Weights of a small transformer language model: rotary positions.
Each number is 128 + 24 x the weight over its row's rms, rounded and kept within 0 to 255. Layers, rows and columns count from 0. Numbers have three digits each. The size before them is the row's rms in percent of the matrix's.

# layer 2 MLP gate, 1216x448, rms 0.0934, rows 341-349, columns 336-447
110:077145159123136129144189119108170126099127103116113154102098113139097129154113100109095102135141142107141144129097147111112111148133115174151153106090114125149111087160092117100090127148152124155076126132137165044156104131087107131104138148110087130120113123110145135118144136161160113148120110133083109118084106131083145097132141161138
102:142162160152132184147127175131105122129182141088125134097136119130125130119121093178134121166150091080142152130098123148141104137130108140139164182105098078158138123164064092179128145120088120061133114145091148117116129162143108109113116142117133183123101111115145112102126142169111153141136090173077153109154131107124114130148124111148
098:092120106118158113155154175142081103149155081104173122152142118085098133110136134110153154128181180137159122126138112165114125100103117143159108108138110141168111108152113127115167155101155162100149123138101097072151158150118119086122112124130133144107123128122134136115110127131185098141129121099107135143168135109129151147117086102144
100:091127143111148105110105082181114095121155115104126111095090139162162137128108127112167126153146135126117127158137133147115145141163154133113139179088116125101095144089141117129124179132142146150131102177124094112129081148137139109118169126123110159107165096132159137135128073140123107119101094101085112127084150117104126092117113128136
094:131145146145076090160080127108152106074104163059160125157159132081131157155094109119151129141132136167136107152149154124116137106133121140100083132133103138133178118128144166137142112134142136104116129143099136138123160148094137137164114147097104085163135106148148126136118200089104146096111138094102113111151094139203135116143143122130
104:101107132148147165122144121127112139109085093115137114132102139102102143144127131134121145130090086103153145097121110144128112170117061137122123136129118114115104123123107107175086142091147132145102133122146129093091116109093114116121100148120135140139133079110119112120180147122164108100131120160144080105131122105135138073094117098112
097:136148157165137127080122145116104133140146144157121110095142130129159108141118130133139152137125134193113159146145114178120123171178147103084183170124159142135121169181109136154106157143182108149154156130097139112105145136150152076143144131156109142136112129055119129090131079126120101115152130130157144131121158124165105114104127151146
104:079103129142150144119112108156133165128091139123127159112100133130139131094124073131092123176112132125148119148147111139118123109135139083150149201098090106111158134138094125108070158104080142139124150100121142140136134164119152156087171104164132098157140168124147134161141135128146164102138054165128129142121109096109099147142132119165
099:164129138143118136162119164136139122113150108131147150177138123146118149119126108119113127127128084114106095105149129108165160116116119151160144163117145131124132079132148159152078124135124125143142132114140106146111107132179115080140144147175038103149123130117102134124139126125085134143117149143150140128087135137142097125132140133164
# layer 2 MLP up, 1216x448, rms 0.0969, rows 341-348, columns 336-447
114:111101111129096096169114113119150111103116102139122089102102173134119099121133120111127090124139100075147085159146146080163098098163125140117153147108159134101105125106087089151105116135126170033139116120126128123092209154129158101177138103096184092153133141082131128110116140154119111168103116130134125156175166132150164114096096134151
104:089101131087146132114176119110126120159108173150068103157138130116102146126142097135103134095153149102160136084147135091132098172144145161156097126181093097119151128118136133116105144149097147125157161084133104106137138097113167119086177141125103108136121105126142145143125115118158124133126114115130081110121097140138172146119111122131
100:139147152114134159139146102157132131131129091131130130120117140093116119154160176137137128140143167126128150170110129098157162159140090136106128166129113122116130132122138131129154119129143091184177109113114078135085151137146111143120124108160142144141110126094083141112099097094099112117142103167096132153143156107186154147094151107133
096:109140154139130085100111048139091135116179127112098148081135144152142149116161131105131089180125166136121128147120114127090089141131142148122146196111102127130080109127124093102145147165158109109113097147137105101125101118131123117115148126163127125142162148119173139137133075143126126101052129096105128118079143130098119106142131102124
093:138140115153135123140113116103141096121095108085072129129096123146112158158138108087112136139088115112149114107094133121127158120112105128122118133131119139176135072189105169122128136122121100171145149136117110110122067156118160161123121124109140100096148154138119128110141177130098159155133145160113139134105119175136170112119132101092
100:115153149143140141127144100130150137119108107110119100145125141109114136119122117141110139119106103115146174097149118111106109162096072162103100114139111134132127162098144134185089141104139113141185125102149178117124107101097102135124098119110109121127102086120116124131125130141137103121120154152137109104119134139156106085151118099101
097:103154100116160106187150114150174132121177116130174135110153130143089106124150121159116106111126125092131154160162130165119153144131154101169166161150126131120105113116135105121084096088113115135116129140093156142106126137130138104119096161168155105130113108104118107126125128093140122145149098161085185158105097105107110120086121129104
095:131099120125072157126131104145121106134135121135155127108142134158158150132109117112136161129100137096126123130107131122144156163152151077133135107109078112144155116097108130178113100086156157131103150159166137182111131141121159142083151115130090108136186144138141146090165101125136104084129159089115153095115154106143112140162112086138
# layer 2 MLP down (transposed), 1216x448, rms 0.0542, rows 341-348, columns 336-447
107:142114128152078113077138141168133143170111117128134164136136133095135135105102116133146140132191121121090118122082172104111141112111136114116126172123157118132127112125132115078113161137102122100131091154137137156104132142078172136138103119151151124147150146108144127110182085168117136106165112132151149127148146144140127106137138158136
104:122112116124131126082124067103139118134088153149156143110136107100116136176127127113113134129114102114148124124149091139142120149158076125119131144144116122140130091117122098116100147115128107141117125146120101142117179150120114121067110139145140127175120122100154135107115139085163141155114111166115132125138129109093131114159115122083
103:098170129155121151109145126165093143129124115117165122112130102140100115171149128162145095143128154142121121138083120096152107095127094129172063142118109120158147103145112123145161114141144171125117165107140096092135070137114100127106085098138122112149136073156127099103100094158136150119100113124128145181135113143140101124114105088149
098:119144102107139107129138096156136117163147146143112166112117170164160126177162126136124085125110116122167113098117166121225155128140150117119165171200102116131102088135157129126123168126129114126112103157100109176120130097182164114102080141139105130130115120164119123124122111107158144115094103125095130130097119156097139104110160129131
096:121112125124122124149143157110171052127151142143112109128143101149111131119128086150111140091141160093121157111122120145069115137110103100097127120143111154131120161134156104124143115126093094128148091112170129145141094121108138111175102135132156145070145142140135173142104124111119112146170142109108095148154149081131133123122129134169
091:124150143141163142110125113147157105135112110148151123101124105085141154156093124167124131133163115088086109117142128145103146093163123110124141120153156146158141112145147122143116139155099136097134139147151147126156131154176144139171128106169109145131130150130101144124134076090110134127096090099054141144146104067150139114086136130095
102:099135151137135135136132140126153140088105161110145155123139179134166097161112113133160099134172111088107087125117125115121197187140135154084187107145141118142106152160176139117104138093161153125139115128117123137164115127141151093117150125099133158146118104143128112090128141111177115108080154140145131128144100132114103168143105152131
099:149139079137147172106127110139131149142125151099098175082106122101117135119110118137112103185102092152128161110127159106134129145127157097149124152105101169162143108080125152134086127163079113130140135118140134102146115101162121161121139153163109131149135156082107103149158112123096116124149082104156133119142132160107080122167113146187